config.yaml
d_model: 640
n_kv_head: 1
head_dim: 128
norm_eps: 1e-06
rope_fraction: 0.75
init_std_o: 0.0
init_std_up: 0.0202
optimizer: "adamw"
lr: 0.00081
beta1: 0.9
schedule: "cos"
final_lr_fraction: 0.0
batch_tokens: [131072, 262144, 524288, 1048576]
seq_len: 1024
steps: 3731
Each number is 128 + 32 x the weight over the matrix's rms, rounded and kept within 0 to 255. Layers, rows and columns count from 0. Numbers have three digits each.

# layer 4 MLP gate, 1728x640, rms 0.0394, rows 1706-1727, columns 320-479
126117146091103109112121124116105109115114107120133140102126062127104082146132143126135096143103135136161146116155156142104122110174191079137168126120154128153140107090154168140071132093137129121125051134154125107193099090130100167149056152147144145163081123126116107146097047037137113065098105180140157116082149146147062089135229168142154148182083137146132106146075120141125167099160136128096076150110162126121164047131099149096187113143155134091136094082174120152120108119184079
136155128107097134128141098140110194140152123131101161132121129112123149143133172102130172139104110111120040171135133141135143153115132115163139145130141161156118102111142103130151128136118169121115106157113139090143116138134099158169149107138155118116138067116159113077092120122125149130174127121156122122147136090093084159132137144138097120161127129190168134123132116068145093137133098130167150137136102137171134135108122136133104106123111112131090100109079125119100121156149120
134137054105189123154093133088117071133120148055140116111131107095110168130111146185055141114198119132089091143185124122149119124124157147125106125112093138106127196165093134111040156132125096121129148115076156175114089106116160120162159108148144168189100204110137181139146104069109076129158209183141130134105130105121126140121101156141134142124148151133133091204103130084132130120094146100135218106102127046114204120111133130141105156206129156084117128061035101123069076094155094
152038133062119147136098126079125111131063120102167122104171156156096107105168128147088172052141202112119124161153192128158098111119165190147149145140011209118090132109173154111156121100104146082144094087149096160124000142103161185152098086120148140182142139107106145145108172042165152109144077174154149099076121147115100101180111244123074169087133151093151217165092064154118115113140105138102112175089170119142132072114150122153192156121141142155119095187107152189094097140166134
138144152109098094099144162182178104145096201138119090119101125125116174137104152106110132113132030122121118151186166135103134116089130130142125123142121159206146110122191137144136138139166066077114127149147175131107131122106131074128181134146131177113129130165123103090088147118173157116144126162098137196196149103160141159114191132123108135155133168161078136152095158104091101106127135115125120119100173140140145091107153150163149073177065185072111126099118118103142230085068133
127199094138119175093118133140118140130138117096138085134123063155144152074144152132131129175139128150188097072158149109061119133132170152136159043154051149146152122204142080165087080084110163092089128174200123110061074153128121171119137148132091120172120134169160118136084121129084144142138145162123085060116070115126116098200135135093121184160111133120136121111106110125167108081106042154114095129168184082100133103114127131187157129080099133097162153163134121119036123117126114
115101152127168137092126091141105103131120152072151084139127111107180167153101160162114130124132123107100189115110197115128156118095114102117108117125143148162136138165129115155104075157112131089187131103089126076154108057128161157186109134164129110120132120118093163229117134093088072150114171189106102135111125123104062131111130160153120153162133155117158094073128173115109115167147136157163097134147139122084183152128064131138162113144126197141189139178117134099086104137181095
169117119123110111138109096113146211072061145094111105185069148111107142117130157155128067098157116111118130171181116103096117134079127089157151118067144138074143192150107113140116120135127164147082118103121137122119107107149199135134134145147108120103160119153086118142105172098165148153136157115133102104167105148172110119128091143159100070147122066107164087139121158111165100093172109176170150119199116156091095112099109139122122125120091203112093152096105139119157120093127159
120041168094167163132158164094131164148105094155154136187099122118098133130135172155152103140137132130191128105142118061099152074077123149136156071120140139134156072135117119162062155065139127124130182172188128106117149134142142114211138115167083125177105119093155109140117124096151141119165128162128088078138153118099092115148139177112144100214120148070120108122126073107174129031162113125164185152174104165140129105100150122126150092112078177143149123175078146154083117157135120
181135090131140118084108120127092158074118127110121117120120131109148105115126139109147131129163091137184141145153142139074122120114166191163138169120102160059147143128127111118157199101157130145084106117070077099135124082087110136153119106127108133080150136100121081106113124131181099139117096140114147098144148147147134088105143172095157095101055153061114122101188132113191156146114066117101145128142119148119101149120131099134128131113127189086085078119109156197109107154161173
134131122090113157138138112162171139170143176142158092149116126162122152122193142214101157122198150056134070120195107134056173102177130146129069124154102169166145207110134182126118098148084167063143117064129153140155095145135161106125130130215103175142108159107088152111107119157165189116103172115106115172147079138120118182102107126112103126119181086124127115148119111128143102106112141080135106161149163193102174119124185131133175115138130163160091076128053089127156196170150119
183153157100092161190152093099122165128114108114060167153088108142088085107155152078149202140217166146137161155144118109176168098113115059143205151154194131169113151141118164124083110127132098138159101181145128120154133104117138134181113128179132093165147118114145136146137154109109130172138140238146081180094125115096060148129122131094126180171114130215147079109124172137162155091094048166145132119163111085096158095112155179104116164133124165093112112136085093115091199119152173
106125112092142139129129138079140060184069181090102104162140056060205147144086083175098128168161111084052143155150130108097091066120171158149120067110090120063063165127081162131126131137117143124089150096125112113165094079107130115227120163209116113166169122125100151100112094168129131131123177109175107110166145118105145144109187128126157158109053113127157119158099138106160113124108124079146146084165141105070101109127109128115130137157121151072080158117099141120076147094130095
103179148172142202089138125129085133150102129069174127129127138176139129160094172199075129087091191167126093115161201150145175110142110089178114086113098122171185149179168109112108114103029074109124148137106079198093029092122129130123067142169113164158189123174173107091122132109126117108128157108142155119101146136140116117094129198071135202213164096134055104149197067119067144077144131142134121117106138179137111088126180168091100142108174157140175121158171123099105135152122135
153116149042109133138111150202119125098102117159136102114137172145092136178118109131112135139136132150128164122154103103139107117123133080128132140082121136110168195114118175123079037140082148136089118092182154156210116083126134066118153150218172145114085151079114170113089082157104084171116099153145143138166043119137108164105133089191122144161193127109103117052109111104112166098112107113151157144125137145126199126134145112097113114137118152071100104109071155093147211128087198
092114183123098128231138177173177163146129109175111168148092092179102103121159128102140110080127116095121113171091105162162101126133117185066066149093131129174100124147158197107120155120049166105163169110093099062104131150116097102133126168116069131181176117150128155081226109122145152120182119090124138115100126108119143135097138138108068143164132113164074070079092092125141152106132144129198161157150104107154146183192104143104058148141094126069126156134170125119087142126158188
109171116140118076111092154118125076144086101097159132176118161145183157155153122179098158123195107119153072119127198197139125153109115090067050119115106134143119171146119147090097121108117085129169150165103139108163066178123097169136169151084121170119071095133137075154153127146121121101172151114169133134095135127115117157138161113078173148128121160154068086189160156126110123116072175142126096031199144110094134131091147089137109114045086123124126138176106132085122136180122152
175151109115093141097103121103108112115123134194134124103134145060141097195074125167132188141133139167126081069125100163151145056103144090122135152124096128121185165065085171157130094075119071114141120122143150152193165161070116202074165135114122137122115177163116139149098160151136099164148128157135128076152115131106108139070166113077197136178091103189168130184133125092156077094091121119085078096121124123120117169095155109092059120076096093050084120093151102158152142075174114
089102143165135155123111055157101152142114110103145169137087134149152158142103113126129126111159095120193131112088092112106137116077142070188140166106097132057119122116114042101222103095172194095053169149122091153135174129055132102151117130134136109143094197082120103152092088130090157163137109140139107102141141115084123119159114206097092115175164132160186114162096108139109155102107110117160178106111203115192097133080155185089141080110106124104177174106158108172083124118076162
150183119174125095107163117097069086113131155141160168177133176134154095129136129160141203148103185135130151179103118147198144118120091099149139093192145168136127110213137171149124142113060122129127154137137161096135140092143129144145125124117105121136097137070120184149150135121142166123130074114089141107104147115128079143126119100151111138141100131136142107168092184083124119157144091159146137107138083121133124151111096115203152113127094154152085118130134092167113102131153103
125078135131122129136183093072096126110131160132116145140183077108075045116145108111079051092110104044116105086111144100130116108104142135167158174142097148132077101067107113100144090120173172076099111171131098060148148129110110160180132135073110079139137113125135086168113112095128098148124170174194096080122158153161163094114155100097172141122053187133129195146137117160141122163149196113051047137101108123155182142090128173136067143151124121099143127102125114215120146088134116
148146121103120092138048085147150114207129103117112159126063141149158171074160136170130171104173099147129150095150136171163143120121149116114061117152103106115146148139172141149121107072122157131203169164101086137176139083099135133175108116139117132157174179149117113110129070126090159131126143162125117096100145122125134138172097153138106108147116097161162104148096150140108075083129142087107135105159128105154132172119070134102124134132110149096121121110119141130168180095154145
# layer 4 MLP up, 1728x640, rms 0.0382, rows 1706-1727, columns 320-479
182088077123090174114095105243109097177128109166095156120121125145158148121145128137079170130131136081097110105076103125163169091183097142138130168168148116126095164190073186236148139172179086147136202093157151115122105104127099144100168119101122211093180113124117148142167115129124143171106143109150080111101087156156167121085079130070132137128141106127147144148187094148114107088110153121128147116123063165122150111113079192104120124119087172141105105151108162090132149134098140
122093159102160143147074089179097150124149137087102165143124155146163090145150188085164157127100098066168141120149147162182120153144102167142135147106154144119150152129105145127136121169145165168099153111147141108104131142097082169110130144123164145155105137168151180074098104124081172117142129065137145160164116101097092076118081105138139128135099115133126123096147160097090134177178141075163132162158115119150088161143106109096076082135146112181130124158151139080122126106164141
073143125047166126108114041090084115187159130089146083145145115082117121118006166178124118154175178154162088136125195095131136111148174152169163162173132174096145171212075113179153202160135125132115123116125069231059102077111177116123128140172108156131126158127181180165103122085165057123050196202080084150128108138152187110157135089132187171071080160108113096137179136167175175149112096021196155045086156010092191149112127130201181075123096195140144225093153048207076136183145158
126173158114141150112153079147126105121150094164172120127122051024170135157062109036156116157165135166092164083121110092108172133080123088113154193131095078198121128166087151130124173178111150158154119119162118111199142095141103124171140140056126111108059224095111148155072131149111159188144205110119078091098106165119105118167139122083210131115125146142119090091135146143102097110084077106139110112141126141135146158204098180126122098113163151084131194117144107086170091095125098
200080131182110128079059109110123102190065096133128107129191099154120193193127113099184137117136047146073117108137150187177129114148102106125094153125146109150152094172143141107158165131173118151117163150077122063062065133111075127103081163164179128111097147121102172113117163103121216112115106239179136078129159129122140128197140093063154161092145116169120148065153129115175170145136166116079090056097212134156108162140160149071168137150143132097119148147126137124169160124151163
115040157123146130069089164105170117127089179115135052125151123184151064125151160189126159179166097145200141181120110116093122156078106129156141081069136062188125112119160145103061124119088108121156149123151140092142066141178100129090146102103141148112154113068151159164151192152098147050110130156137107153112055137142130091149126113169136128109084131109114112072096092129202110127178125148131199155090116125136002134133082145101170132106181171158121150135157117111119139142154155
181176140151138134138143170106116127145118173162086196108098125121120170139108149132125146135152160130119040147140163081115058121138169119156106110155099113029127140092129111116113152140179130146102126142107180145106110125166141077067128087142122164099086134142120189071200099115139111140155119047166171125171130140143111143067148126098095119157126133127110097136163062125128086091126129149105163166117147165149128088099146123120114159068085111129067150118146087142125164142139150
106103139161119146179091157097096131086107127124089161126169083094138070154180155139120134157170106134103161101102112106123141225135127142124131118178121153134160092112147126066098112115158111125078107173183112147072122125119163116108166124115096144115128095138075161088124076104110178107054081150157129183109053204109095118161151114114118122034152129148115166133128084094152145158141142129139140075143122103141145087105119144148112167122156134153176117075098167135133170159151140
113114109154136130105162112142116130074171131171143131100083129167142185064116079137107152122059125182098089150131132118247115090079112163160148086165126127080124079117119105206166153117135094120169105169125098112073121147076065078142099182184136129098109132112117186140151138143134157142106105179120105133187136130153134241155080123100156087104118168139154142132082162117138082078150112129152148062110138137117123104113123154123093145100084121161108099158121148083109126110095108
143167153039135076133135100126114162127083088098193104177128128155117151030122130100157077130112104146176113134154123089132111155094121129143108090137160108089096098185161138086170123096200075125129127128109120109070102034106085139141108155135115123136140155097121149146132151127080111151156193134084145134094118095243150175105144144166113102152108115105102157116147128182140091173134129156146136144143100065156130131084117131115154227136163157173099136082132170158187154135102156
131145078124141101205126143078048121138184109116092087141132140148100106128108125164134149109129139175180153090113155186174117166100095169130168109147105154086147143135062164126123138171138105118116078096115149099148120081050084177141102153139151115061177109140093110147094171080121102134168127220143167115117123100134062097139070136104084086118171130181145135116125109125160202132129111052127144113113131054129128104122139147073124119064159076100071142079121110127121102119153122
125215109124120134127108144175181126211150157079146065127116129086111137094180171121164142131153152111137085112147106114133126126156082123130163060137124127168146203124117124103171119091139115095119139106126171144100110153122102095119143083141128155151150099113137165152143127144133059155141093118137153211117115148169104100067202114138108112119165111104098098142101149140183142147086116124102157128137181126150087162136112129094135136067197137148116101162073099142073198121108150
085112079097184130077106105077140069105107184103228055103160125085129164074104100163184064122166112139161189136128162140095128156157166193201172100090097133010119166124136158219119177173164108128081135140137072128090099115147197153116102130161205168089115091143136179177105108065108073101066134251140010152145151142161201079161128107119158159104034126113058089126193108176188154152089144104150135026148189029069161133083128131168089148116113151139101208144112109180039113174140083
051136098089160121124125090200158110112197114153092158100105081085176186170214121156187107133134156141147157084127158209058168098150070136145097128192121152130162105158127154171165158108108118173206174079162114110132063103094132146171204085046117189169180123100148188153134108189165165112109176105051065201120129130194117144092086108118146122131121132085162074112149155145152099123109120115101122194152138154149153159114134166065152146116145156153100119051110173078116162115081077
117098103101120086068161166156124182104113146126107224143140131111112073160115084145125137093145087107119161109132114131137114098097162115166112122116160121143084128045133084159126074138068179108167142183128139165133143128184153127111110173140100128107209163061086137140108083165177108153090070117076152119188098104081160094179128207136113042098168139133113120149110095102196113148103089109115104107129126153093122132096120106010146153136129088133139123122122140042122147126168091
114168122192085106190165205125095113075142143138159082118116109073094130152164162129141123103134076128193100131110092116174113166177120172090212100111108165196106160128152127092095153129149181119107130125111113094146132173133106083138107137097100156181137103145100108136141158095048121117121118126102142148108122086093155139156119113148103172144093158124184148118173149121109176100138116128135136196170086148176101116142082132121149179144211174112161145120166128126145126123088122
147148111141172056124136170147138217146103096105110109106066170180084150131120125116137090089162084111143142116139121143132135126093085102135103134131101088167110130135119090149122175131119182113119147146049115091113132126147158175081088160162123164138160097149111185111106189101127091132106185106109133111127143122146167164092118127153068143194136128136146133066183171121142150115160129129100171123110141145073179168093141160155110159167175112128133140081098098133106142068098126
172206142132115073192120105109085127135080181085137076158103113139178210168129157063111131123162120152075076198129155217112102110131142120105118084130145121187187134170101133147158191149067114142118156137110105154099036158164079132106123137118119162197151190133099171127195101220168098129137134075158170107137129129152175161143108076121081144140157134136118083137211186153082127097099151150117129179165110173157081129128113127099154116159082135145136125126092079090083157121164082
174114126171179133128118129120093127147111121070154123110179157111124153223083132108145104112112139085138106176121139135078178142164104104140140068147170098150103155134150134109137128156164092133136152106054124113143104126132076109133109100077142123099180134120124078167110088146085140083154143080076154139159134107123141083115148116126115150150113070074158128146168129150101086201111188225136129087111187114144088113097124115132133107186144141133150162104116147092122108096194066
099115107129097122124085187093124127043132065156115107147071107150094092069139097130134114141159159202088141112121119124108117108144142141134215071119114103123144084145195119068114144076141173120124178137149121098056176085067108134125101112089125091121069142088141129133136076107074120134111120122070194108171159117124125102190138135124089078170135163083073133148097152139100158133161119106116153128158104141212108124098060124133185117200152099145132092094118129137135076153171106
142117059075048141157123086091115129119136130121121170105107093073103134157153117156098061113112088135118152149075107114148045100173066114121144122156116121068102107146175072085169142103160143187131142110066119080071165134101083067136164119186126137149146119124140078122112153150094186094054179127163145098154190108166185136091105135172133106125028151119121107108076141159166067111151111143132094100094173117121112104176107123163133106087099136095133175099107091114165161140102153
106118084124074142119120133132113129087118133123137091178114127136104107161102097128127068092107098084137132091107079117087131130138100111147203144130115142118117170140137144124191116134086147136111129178091109101132138139163120121121175155127118122164120108121129114126156208102129099189158121099118127129149156156146109139070166140126169148136133148119097151102122127106168133144102159133123124169094141147114125070165117128113108099126137093097108122159125112097059144134096126
# layer 4 MLP down (transposed), 1728x640, rms 0.0332, rows 1706-1727, columns 320-479
153110104134131124041080139174142115130085125098120100158141107155136092178108125075134158108105181121096201122144112080106127147158198177118214122132159114070173132120151119158128139131151144127072121159169122126102140126153189171210102123111111134118078139135132136215159099075166141118105095149110175112123154163161054151142115156119172138114061142123121117146118154140165197099156130108079200137146211159160149047110150163142149109161193149120163124079121094160170200128094131
115055144100133119131111151113113067162108147136168118118164120105115125089101130147131087094143146073072190090096167140106075132110098165094105131149130101116136159157099122133120124129134147231138145116147113161167181113094127131114109136118120148151104154151134123147134193130146117133132126108076154132134094173127149084094103123141148142134110131077078107104171170165082162090140188119147127137129128118114141097114121125137089156092149135167176123146167152139173121072152139
116113123091092198109113117109095122104163103091159098151104106135118109108107136107175110184120111141126140111111125131092135140167137087139165047140152101131140126179134123133131142119138130255110118133136000137119096085156107145127112106133134109154122108141110090089106163153152117101116105140133115092104154125127170100105162115167184127094104098138150153065129088141129150104087096129104068093147171102126132103071101152159122094113118126153086151122137115154117170173144114
153062107160126167130158155161143118091142102116119125071103031133095109121164063124138087124108116131103131141106159131165071140143127099113140162139177119082238087096113157159126091067123152147121127119132068134141133161157147155061104096154082109133158128121119178115133107122166143113157151121147091142110160151116108098175097144073117105111159111179109169110124113145189175141192146137097144183079133125120158131150199163101139053116171144067147151094088084132156118052112160
118128174135127088093172130088042062104121166123146096144163073107051087128144133087154027083147130172176094109097137125163142097101091108082120141142115042091107077139101096072108073093101179171156104128125184122138125173132135116157067089218104119046154149161125176105102148146072128173143113178146123093168145120069131160124094143153131138145162111065103138217150090134106140190202157131102022172051160174107145107093173159176083116190097084155125143090162173147149130090168179
127145138123117107104116115141142118179162116095123161143111194150142146131118151111109130107077095113139083107129133158092095164173094120153137132165137175120072106141157087137140117156128109132170174169120131139094156151161143072155155112118146107075170144106164156065084069182107119133061093116204018112181134107151100095126124155161136135093186146091110141188139153076120122137108161091172109047143104173118128126151130134080133129141051154094080167130132171157137123141195125
184162099115132130123113191090115131131084121103120169153117131126146186181117141141144127118188110101089095124130122133119149176103135079132116109119126155058150116096137074174133125102126073121160130125135139164120157101123125114120108088178150147148107121132072174127102181079098098133168119100129117093120118095138060106061119154151143109108098131082117156148179102129172114167133164140062138153154152150104117099101150108154146146104126112120115121156139133149076182153156143
123114165101129184101133108110143134070132137138124151089147107132083104063152183164143065143099122067170145110099116133191179059158160116113099125087166131099111167125142152063157134110121148201157148115146069181103148119063167165137122127155172164089119169170118150134084125152089133115120156112176173128117110132116130133109131184100080077150115098145156173147170106121129148035176116171148143133152149084140124122136067106100164147091137118159149129131105088130138125085080068
139099087103105164166117115084113139075072241087074107088182098158146154121106126165165106183132142075139096075106126187137175094127115104136156084091124173142163163136091147150107147118087207170140114182131135153139067147047149132198115161165187157093112111179106177135123145157065168083081082080087145164107087168133089154138172118130179117136098122174167128105098120154064119116168147124127198076157186178144097165119143153087155128099125138152132084183181099096134086126142093
200143134088118107115135106103100129131138121121126119121124099105148105176128092174153154137139111045178168127071126142122122119144131176125178102095145152081146086095111131106106124122121154091111120152135065176160126135095116143143159162148183166087159090198111113185097081155103087173136137167162166155130116126195182155137147175121144203139104128130176117123145207188130064152113146094150173159162137140123130197118138127142108104155159158089074099182140131118136136134136122
125136107107164152124152098132129159098113163125142099118113152148112138132075101155087147143115173134131110165185133116124127136166154136146089136157109156169145163159125124140147097118171173094139159160124153107100185118153074144154145080131093153105158167068149148114117104091166145083144127138129151109145128139135150045144073148152111127049114102096131108086095167120078066183102132146149125125106140095082158111145109094125108128132056114113087144133115173130105189107103141
092084090142114116153103124129123104170133174135125084117152121113140115090180106067149104105104103168077065097138157085054100090119160141137056153147077094086090116123135107139125122124190127160115130164125128067088114127138076114165075163130107147097160072096156094165194105119090123129083111144138083117105131190070139058142172129165122089075169125114139152170159159109136071168093153147094109131125149113170110103161132126082114110118080163155124125089135129206153098102115158
096082090163119140099161080116139124100119123113170081119151104122091105141140105147170116112162156082122122129133106132087132130165100132160140117106095142082151143152101149162102135194131143165114094154136000162150110098155143113128059052143179112167086098106092115167086136105127076085087149158179121120116155117152178104130140137086145156128122135136145090109190127155130120117112101096144125079125212118104176090099124157193130126133175159155110148123120120164110118110148136
140122107133133114059085166152129110136128142168077134144114156173089110168109095134092159157179095134133099151114122166173154129153099099142108154114187093088083115112147166146116105214141154076079148100142183082125143155118118134108153173122174179118108117083136154177050099165125098120100145166179137081125105142118145158105138099132135109136159115119141195142132084110064138134125114122161097141135041109104086134137133083131139150108161136182095108139104081148149071084119147
141174186148147099104102137067124159116126128117191093166185098118143099170100153140128124120157197157144098144110167074054176106147137094093126113117131122097119141088120141142107057163113097137113112090170157095140118157105136132127098123095139072135108111141131127099110171126089141141061125116156137114118110218168086132173138115146108096142132121119135167088149121192106131149126164204175031135150157110165175137149119140130109026162120101140152088168110166177131108096103192
054139050110165192116091092105120107090105128119138198154080103168172147157117128146172114170108137097043138125146131104097127089090105147176137130144149086061138153144112127161098108164132090178126111119130184107097114120108176144065145118135132169087094121109136197125131122140121164154164114090145140158062143170117116176147112112066095053138167130092099198100124108129139102158118125122127120065116158094101105158105130090124095161103155109127141160108083097110113098141118124
134133104151141069184127123194159157116125069090107072127077136249102130102129148149130086079195069118199130099141165103170130136050095090099096134114056114162147162129151109144092124102111131141139160191137125053159091138124131142120180201097135190108076125165148112161137120205159154113129170097115146173139139199162155169117107135119095173136144130137119127104169104070113035082130173127131092075170100104031141113090140136148080131120082157075109150213160117124109157120060160
033138120130120150129143122152106148180107159164073241085204132111115124087101158124118130131135175152107157150119165181194202124160056111133083135156099179075099183084063149126081102138142127105150098174069061121093136182163136130165198156112156118158148166179140104076146126140093136152110103157142144155161105124069101141063131184126145147137137138121061084175135149084179105135178088087182117067139085158077142153152160100100131179140111084105075121117151163123100125135152105
113110150099101152136124115111135145136138138149056107129148149117136136135176110111144157114089128140128146128106103127091056120054143155166136221162132070171062124139109102141119125119110096159112066173149168096151156172143077129081123165152146216155173184152098134126081132144124061139101136122110037137088119041158116093169053115152086086147188130144168095135100093122128114120142080123113102133097160151132051107041183118099086113077150092158088113092076078114096209088076150
133109128078115143179103184105124108082065081137095123118154099141149076087123150122147116148146048143107185078126160107064141135174133117104103116090087071079156125083202108086096078084134194081158104102146115101129094129114123157089178179151141115124095124177165157092149130125096128122129091127140135114128092144103163140118164118126131132102113112077132142096112107139164111128120162162091100103124163157159088176147112165110106110160106147099143170186172157186118168096142173
124104113085110122093183125128103145199138151119156124106163105085133197191083183179144114106111150170169104255102137130153113102144121133079158136080094150171132131141153107087139067155085138152150190085131189120127111065118124073106129185101102081076147180142118097161160101106107106158095135087147121134108195150117125141127137157141083104122054099103133135123112132164116094146129086170126092112077113136135113109205121127114140109147108162117164142181114173157145088130100118
125168141130114064114097109145157135134112154144115124138107166119143104118127148121167123107125116127176127136128107145151125104191075117140100085146082173082124141143155108182150138123130140134191149129073103136098201129114112109121156148191116126075151159145115081082102117162124168137122144157156119122170143075163117163118161129124164129112160107105151122132136120093140131115175097076131136139151118128193130159087070094103115151126101096103103103131160109149103188146122168